config = dict(
    head_dim=64,
    qk_norm=True,
    bias='none',
    warmup_steps=73,
    final_lr_fraction=0.05,
    dataset='wikipedia_en',
)
Each number is 128 + 32 x the weight over its row's rms, rounded and kept within 0 to 255. Layers, rows and columns count from 0. Numbers have three digits each. The size before them is the row's rms in percent of the matrix's.

# gate: layer 6 MLP gate, 512x256, rms 0.185, rows 187-195, columns 0-255
# up: layer 6 MLP up, 512x256, rms 0.193, rows 187-194, columns 0-255
# down: layer 6 MLP down (transposed), 512x256, rms 0.0927, rows 187-194, columns 0-255
gate187 107:155110140135113171170161092092129119163175091091123196110095107107078134097037109053126102123122157127101131143153097129149142130160099152120153106102154112178117063105076067089205084092131143133120121155148090145127091130152120178159166135134155085098102192084184143177122157139068102163148127155194081118109130084104112141086128084171201117145124138106149189096116150142157099170173141145174121109142125111170153136120089131197139162114168137104170109083103160066123132109136090147128173156158092143109156110142120120178157099144196099126109133170124111135077083100076127152142159134122115083105166109137085144093154196116114154146162127117154098168149135104074162134123159082064131086121092118249159128123127119115095137086125122127175107084137159069128163123130122
up187 101:107157146153153154105148114117102092174088174118147117150115174180100149130143185079142165130160144148154073119179130178121099129166184159123140130100128116104138148164159179149136166168075145067141126101135126105103137149089083138063084128153128138147166116122096112139116098120139139136143124179144108122146113138116145162126101134109127107051122085069158162074102110153148078179177125112086084113137131114095143090129115122220142131166079095129152127197098084162100077128090168097129141095141116131121068155138054155125129158179096168126204136148145084124179144105081203106132169070107090120140026163146093184093153124102178113051120145098122127143125171120141116072116119147110163143084103162132141143135115090156118160148117107164164089063188133153143140126201171
down187 101:104201148116138138122198103160169099195108157125116131145131103131082088164169172103111162113167135097091125107117052101137104150173117120110123130091137083096082090122086087147137144138121106115207155069114123074107123174157104138123117095128143176172148170153131141127151126140132148107131169079119097102113133177113160147117110114138162194078094174147174133119108128098113131146117202096136083161093164153109116112184154065103095127134134074127082125159138169166173144154166179136102116133110120165122085136128137115214102071137136161148136146171159166100127117166085140170137121101143128123115059105124131132125079191086096158174082119092219116163067126087101118117118154119171134131137106127113080165069144171147101113100158117056050143194111086066106088106120124
gate188 098:124145085117110113096177168170151162158132129069173159112165114101108133151150118110130131145140162119148104138144109116107112149107071095156104186124156160067059143123175191156052092116114100155054088111102047117122132136158177107134093133089113146140081144116084147148111091094150188094150199146135185160102113133120181130141082161129096178090088138128150126094165107210104192136086158122106141116163140111113069145104133130077111102178110112136114101100135124095127097159107170147076161089154148126137118119151142106121106164071120160155135112093147090102149117116134178112164176163098157161041139139178133174128146101103137080089144133120111149189142121118123139115087148148169162110160109108122158173110126157087061154023137192099122123103192109136136147105195093
up188 096:061158091179112092115168129133188073149117072118149162131095110086155126157163123041119144114132217111163160161149152140161130127055122150093135142087136178116088073126181071079093152136155129113111122173121109141083083155152081140120143098090153174126035129113140119082148108133137089072119142109117180109118101160135139140105132166108136112077169161118116083117097132153178143123146105168133084125119129106114119081111089116132161122125133100163043116098163136137083118131131078159154120113144146099182169148178132061123114146147205123148173110115123131123122074078178191140130176116131168156131131105184116195195138119145090159159121132127121117152156120124161134142097192137078204146196160115202155122107130079095168129119112146140120108135137135144198155105114112
down188 093:160112109121019098137122087101178182126162120158167105182206110112131201109150128122130089100134093109101200107161168095126123064150131116219076155131159157121121164105185150151129126199097121107176147173148154126108138168050158123132125113130105137118146169178095163142132176132140098110110194155118102071116139076132140169151148151190104172130066143106130191088126095152092119182127135128073097151113113105164142116088141146130081137093141096111107165168181112142131159139146159146108100126164131138136082137097052068091125146137078137104114194100160133140136166141176135143093121113118107085156101148115091102104091120042150123149155160157130165204146120113140131100172125121094120109118130155138152112140147139121052112143105114196111089148124090145132101073149144
gate189 101:184163141159140105100166138088110108129117110116108171068070160143130111157137113137116139100138136098161101044138100110116092118154129140184140131134168100178097158151088119120143135060096126142166100133134101073050074080138126100155121112100149130124179061113140156136113113117139095119150122139116147103143142160122093121051155060158159175199135176169156198150132091110113093135114073153147094147143143165128127164102122167104074040108162118189129187159104180149136108175185144140124177121109078124143127111124071133131075099099182160164116170102108099153135076141122156144113093118139148105077132167157167120176133106105131117149174189092120129146123111114188165099109182157155182130076148107088085192091168146131122117153122169138089094188100178143128079163090145
up189 105:099115112116140127104162100126170125073152092069175120115122147119209099098145166108133124146148113189128139192098142123097074096059154084147134085138124151144109135145120162096143120078131187091153122085163098127123141125137119182112111146125102169111198086064172140131116080086144094154129113134184119142114145155098115157131080089201144072144167164091107110144204179098092112145060122170130111082126154164125149149111144139049128147126124147092094160104167166075141123107120161146128099133054144109135088128103164064143111113164140101151176168092066129147145129108144100091131132108204147146181168105147151086152135144147111125195172144106152119159152113151152146188145102145110143090135142111079129189097134092115095063198098104178079154192138143151070128172138109
down189 106:125149115124120121110111110140128158112082093096144087164157168060129088116145063150143094105105143181071153122131127062100146043085096096133126116147105111113161066072122110104116071114093150149108203136163133174160153139138135042123174115121128087131097168130125103157102158126100133175126163110096167069126158138139089162154172123150125143120177144177110129181132098172053144119086216107129069117148157057163146124099114095131153170149132113145170127153154155137171105097098141085183161143106181105168095091112132137155097131093093100149090158054149167163137125078164152151081117129178098159151117158105128138117136124125176100197124114139135174112191173200113144138090092160105131082095114143166098117190079147125078121164092102103140172129152150145131113136178111
gate190 102:173220120158126191122166117098182091136159135163125130135111109156147172154134182118187164112147138112163138134083103089154116126090094116131122154095096053143137174154183104180198166115099183218126132137079148143097183147131144094113150142131132124175168103135156106118149091156131108129150077138205101160145132114109111098103095159118113102114160129091124123109112092243063119145150108139163099180140176133120071122115124118112158120198173205069129096189126143178103147090098124115146204120122096143167161146011133088155108075139136102113105116115144144114121105120131147115091117152083135110101095116113118128067102131155115170130157104097153120131126169152095101129114135118141127162059119129149199127110148153152107152144179179096161133137114117157095150101134157
up190 100:166140145101084113168128150118146083134133108096131083127168154106131167148123136138126142142104084104095118179137106186131135093153072137219121134091053127154165070096181137164139135150156167068164128160142159123070131170146126104081143079090148169142115110111105100126120113120120122140127120127113107127137139116139094130091129116120143132126161183075111091146135110174099066153159130124113121110137146122132157095093169093153131163161153115137121102148088188128114083095144140149135085102108158093107148128069171057150140113100146098129102148116124059141166159147063191163118142095126085024168071150085149136117103115071127183073099153188151218058147173145189137117128104175136115084101135158138073160157136170133134173164120161128183132111231109157159119166157110
down190 102:163150144166106056159083080170052061128097183072156107168162138169082178155111110143145133179091130134134118124186129084125182139074105165140133138114109107150113109085184132115137092151133091135137169110116143189085137114145148144085097077168146122224105107137179113085131087146172123081131119172154159166150162083138084070114154134107183122091188094138145134107135127118121100121130110095089149137106124159120105142111186123142129130113190144162121099166106126187129135132168131108168127182101141171167124144120123095136162034086144130056129121102120102162109122135138160100104146089136151115080172173102078154124194169156098129138128113158089167067117155095105107129183094150148087106128115135194157067111132124146107104112206155148134103169168144178133136121164079
gate191 103:150169185153081113070098164099096171122144083135123082140136139182093153136164168138164163130116165069144045160135114063143099100160110127118123157143104091158104163043104119113088085119123099134046121163097117094144120133092102164132156137166164163069175127113172167130138154185147131192113167131104144119099127124110196133121117066079129092124123091144178065100172159144126164106108097154063130127114120136152135117155143104124153133181099112112165158087099101190153107137093071130152119104131111075171057101115117127163145107158108139100151106095084193135153158096128095132112218111189150124082153114110133110120133158169082147094143128180112133124138114114081152076136114090184058149128163111115092113100126157121105100123144213155158090172147118098141134164141176
up191 104:163033127065050073129083161139079127122204152147067130110154066136183187153097127163118164117118115108146114167117118143154175097122135125119075129186087157166120141101123101166166089103177158172158130106160169101110137126167064099151165155127095126142040137155064128063213109150095152146123155112182145104162121157110083117134120065084158137138128143153175151077137166150124121148097101117139084115135124154086111095129166156109158135108157099111133225128143154170140121143098146064203127145133125124185105106156139116126092153121078128116173148140082219102144149131118158121172124099125085127124108158150087092106130107160141128098154137126149201133121094154175134101151143097161159125129168111121072145142167119140140138111163088154107103121073140138168166111152131
down191 103:155110144108033140139114133107142117208130113212127108109161123092118154131115172144126134084143157097152154124129124167160153142115209162149162112124108139119137165117183110115177121173080138114124092143115105116132137125136095130171120150141132135159109138121144171112167179170107122093155080084142146094042129101147111159081164116117150148147116131119184137096119197134113151138197049106155114161142116093100126101164152153132149111100144119112137141110176159130156128142123061113142122145128073141136104123153141118108105139126076203166107168073090156130125131129112101157147180162146073097082113148122172114171062198140201138165166169168116152236112135153132134155073100124077123118172146118037111189138131173105156099128138096133163110148114135213133179062121106
gate192 102:145115070114129103098136143121123086109105057105060145201100116170109118086149103150099105117177124119135105157145082118137156099121152136150110128132156141140111102126146144129154177090089113140196129195135152108161068117092156165107044120127118127088125119087149125176095121113124137082114090135168106129086139172089107128098160147127121121118134138170169117141122114105177103048157085137119082078108113035175152203178119096177126167141146152104139110092144119113133096152143096106145127150112164083150104136153176095066121145179179120156033169167130124109126150158174083114147137117143131106130127082183101126138153132145146109109131194093123136124172126149108162136140088228121110109138166098124114112111146127149080083153062187169149213103137151173095144177057170
up192 106:121040148104105105142128130147167169110161104128073124109100063045153116088148132131130117163114151176126066109082171070110158175078086173124103174157134072085121129161109166144128122133134156140157185168103096108109144131139184139136078108111089162134108130135115138135110156098108119087132129119167127136113108134103135159113111143150086090161129107086147144119131122206183084126067125135122122119156096114158103177133131100085173151141169114106176119126154102118225167095159138139150111142155117100160148114148186112138136111107172098206131148152080135109127160213192174086136118161153180115148102117156112117115138124216124163195175141058137113177133132148134097186155081096087138206120108064110129161135129149129105110159097136136132108082169136096175158131075181
down192 102:142154126063103127224154157112148168159135144130126145081170077117148124150096127185142133165129152200098114132120169174117149143134140176160135090087156085138126086202182138116070158184123171130132136148162167096061193117137154094080140120164078171158111115122118137140144109166070135135149157159123173166186146142113075185158112107125142080181166164041135114203100125151157147118122131172149139155136124101146162125174161088103194128134108153131093146115131107151168180160053109186137140133132137130152198119091064130132142136115133119173119132151132111086135093137166153198108170118146160098114180105168120125107093179153158169129128135126105148123147168128171097162126148096102137151102127131125183149110125142183057137113186094197142105121145123160135130197094120
gate193 099:161161173104144122140122111119115131145164108135063132145102124077155119079084118094163168177112103123110128147069109119119159142105111139111166108091143131106153099061094101127112175186125136149149117174154094119168147136131106119156171189095128116137062176148154137139140125121204108171168125105135082130141167076086211056143160143196151124148089133169120129159098098126076111101136121095096211100140116106108121159136140183167062155118102135094155163119132134149150125073054149175116114205117139144142118120113170148092177089184132170129125088147187123120088166122081130135098112129126143086130151082086152142106077154183060147103142146141168101133144109208059110142114116176100077209119143170116133095117139129097175122166093168062112159151133100074110142133131114
up193 095:149114113132084093124140060113188171095097163104125126061140093169078095140142200137166143161093119118107113149117141111126098119199094148160079114077085169184135126131098109155114127127135104180129194161082118085161151157103125098079104088165075108102105098052155100115115143184208062082138082065121160133125151090110127067044088113161184166176165167150121135129109195116118084097128098112066106115184167154063118121106147120150104127116124094119135129095131173126130104104091092077147142165137148162091141109162122156115155158147144072133104125179102111114128132146113131124145089170143094153115143146114103137151131186150165116055111139138112155177144151078094165115076153115105132121128104194126158114099105128125072080121164099101178157101107128186093100138138147
down193 091:154143144158069124118115097107154182135127130155050125073104086132115070117109076131124186134098118093153098146119055076110130091126117143098105150142147144160107121162134153161087146112119130086186124129077126112137109084098127137234148143119134061103145112157121161062130099112131107155153080157139091088148079118091138127169128202146228114100178129117137088044151142085120163142087115071147107111138127166171168108164170169124133118101126143161149086145083147168189121141087153088146110112108108162126179120119096083155096102222130148122077130139143126139144139177119143119095098066150117126158072074165115091140152091131154100112154154094099096151102145056102157134182099125098123192142153120130118188141102101149153173119121172175166104143092142108144124176160121
gate194 102:101106108066089134044084101163139125112114137091193147147130156142144086138158161073114097135096149119106147158136134069173081114109104084123110125166048126155184144091186067151076095140130110136123116172153085207103131087141098164173127138148136099149129182070182107185118125073126099121131185119174133119067162081119136088096159103102131172070067136120142136150082135122108145151131179148099160133092124137123071161119154079151128138061157124088125144146126116130137150128216087096134144122122081135112125118110126075128135150184086144163146193136078181137111093133146124148140129099155130132132136124084142125116102152121096069132070145092098096145184156100126135133096138085092158182112110110112167090178103092105084207139114163133101157061136150106119071116112180
up194 102:111118102176135103119104134108129135133146138213133085125086096141134143120121159137068124173158163134083137143116164113175111109127175165092137104124141125159120156203120141157179105105139178090104166088162131125128144148120132131111106130138117111130076154159076145145144050097099142075126111134161210111122099088123218129202101060068152109149144090125125120124165205105138106129098174120099115131188105152134127176155127111095218106100102119102153147122176071026053117182132158155145120099133130118157183171075105141140121107065108154093170114126184170126113146131130184137132138169158108122083145117161137172138128151112134108167101089142081118112145094115184122086113141111162106161089120102099127094093124151137120078179158157157186130143187103162145167064104146
down194 097:127109099169119108100095147183177179150197123194118135178111118189163164128127164103146082118141149128103136091120151198114139122093179169112153111153113135142120123148168151157163120104096128139118171151111094115058122168134068171117125156098063101083086173154132164148151188186120112129147197163084138113145153067180146161136100105119101116146159088142135096133149091114130117140130114135127155151107100095200114147173119174120147134088168085173100116132161107108089105123171133134142108137089167117127102087167054163125169117091210167081138062096141110065140127141125156101080110159097108108087092097126100074141096155110191167113161130136108131140119143145135178057111124121119131105114086071151126155101158185095088147139090104211083171144114180140070158175155116
gate195 102:166144142147081143132121091094096094096111108128095114117107142156128112126146109127173137119136124146095126101121105106146164119168128126113120122099179176101074151114098151139128152121137136092119167127152106165121102126128121141099125132143128118133166120033154062054127155175160066119111147119105165191142109074067116102085202147127176069184164125156107162158195105141081126121126109114049112113144221141089120177166147090157095155080118100141169088128166161113111103166080137139171077152206093127162175157123120085159096118128164162160118101199123129088051117196100174179137144065139143093095113158065142098118071143150134157127156108101115141153125096077151137155107157127153106172087134134141093160134149140120111114050094112141138148176128038149112093142156109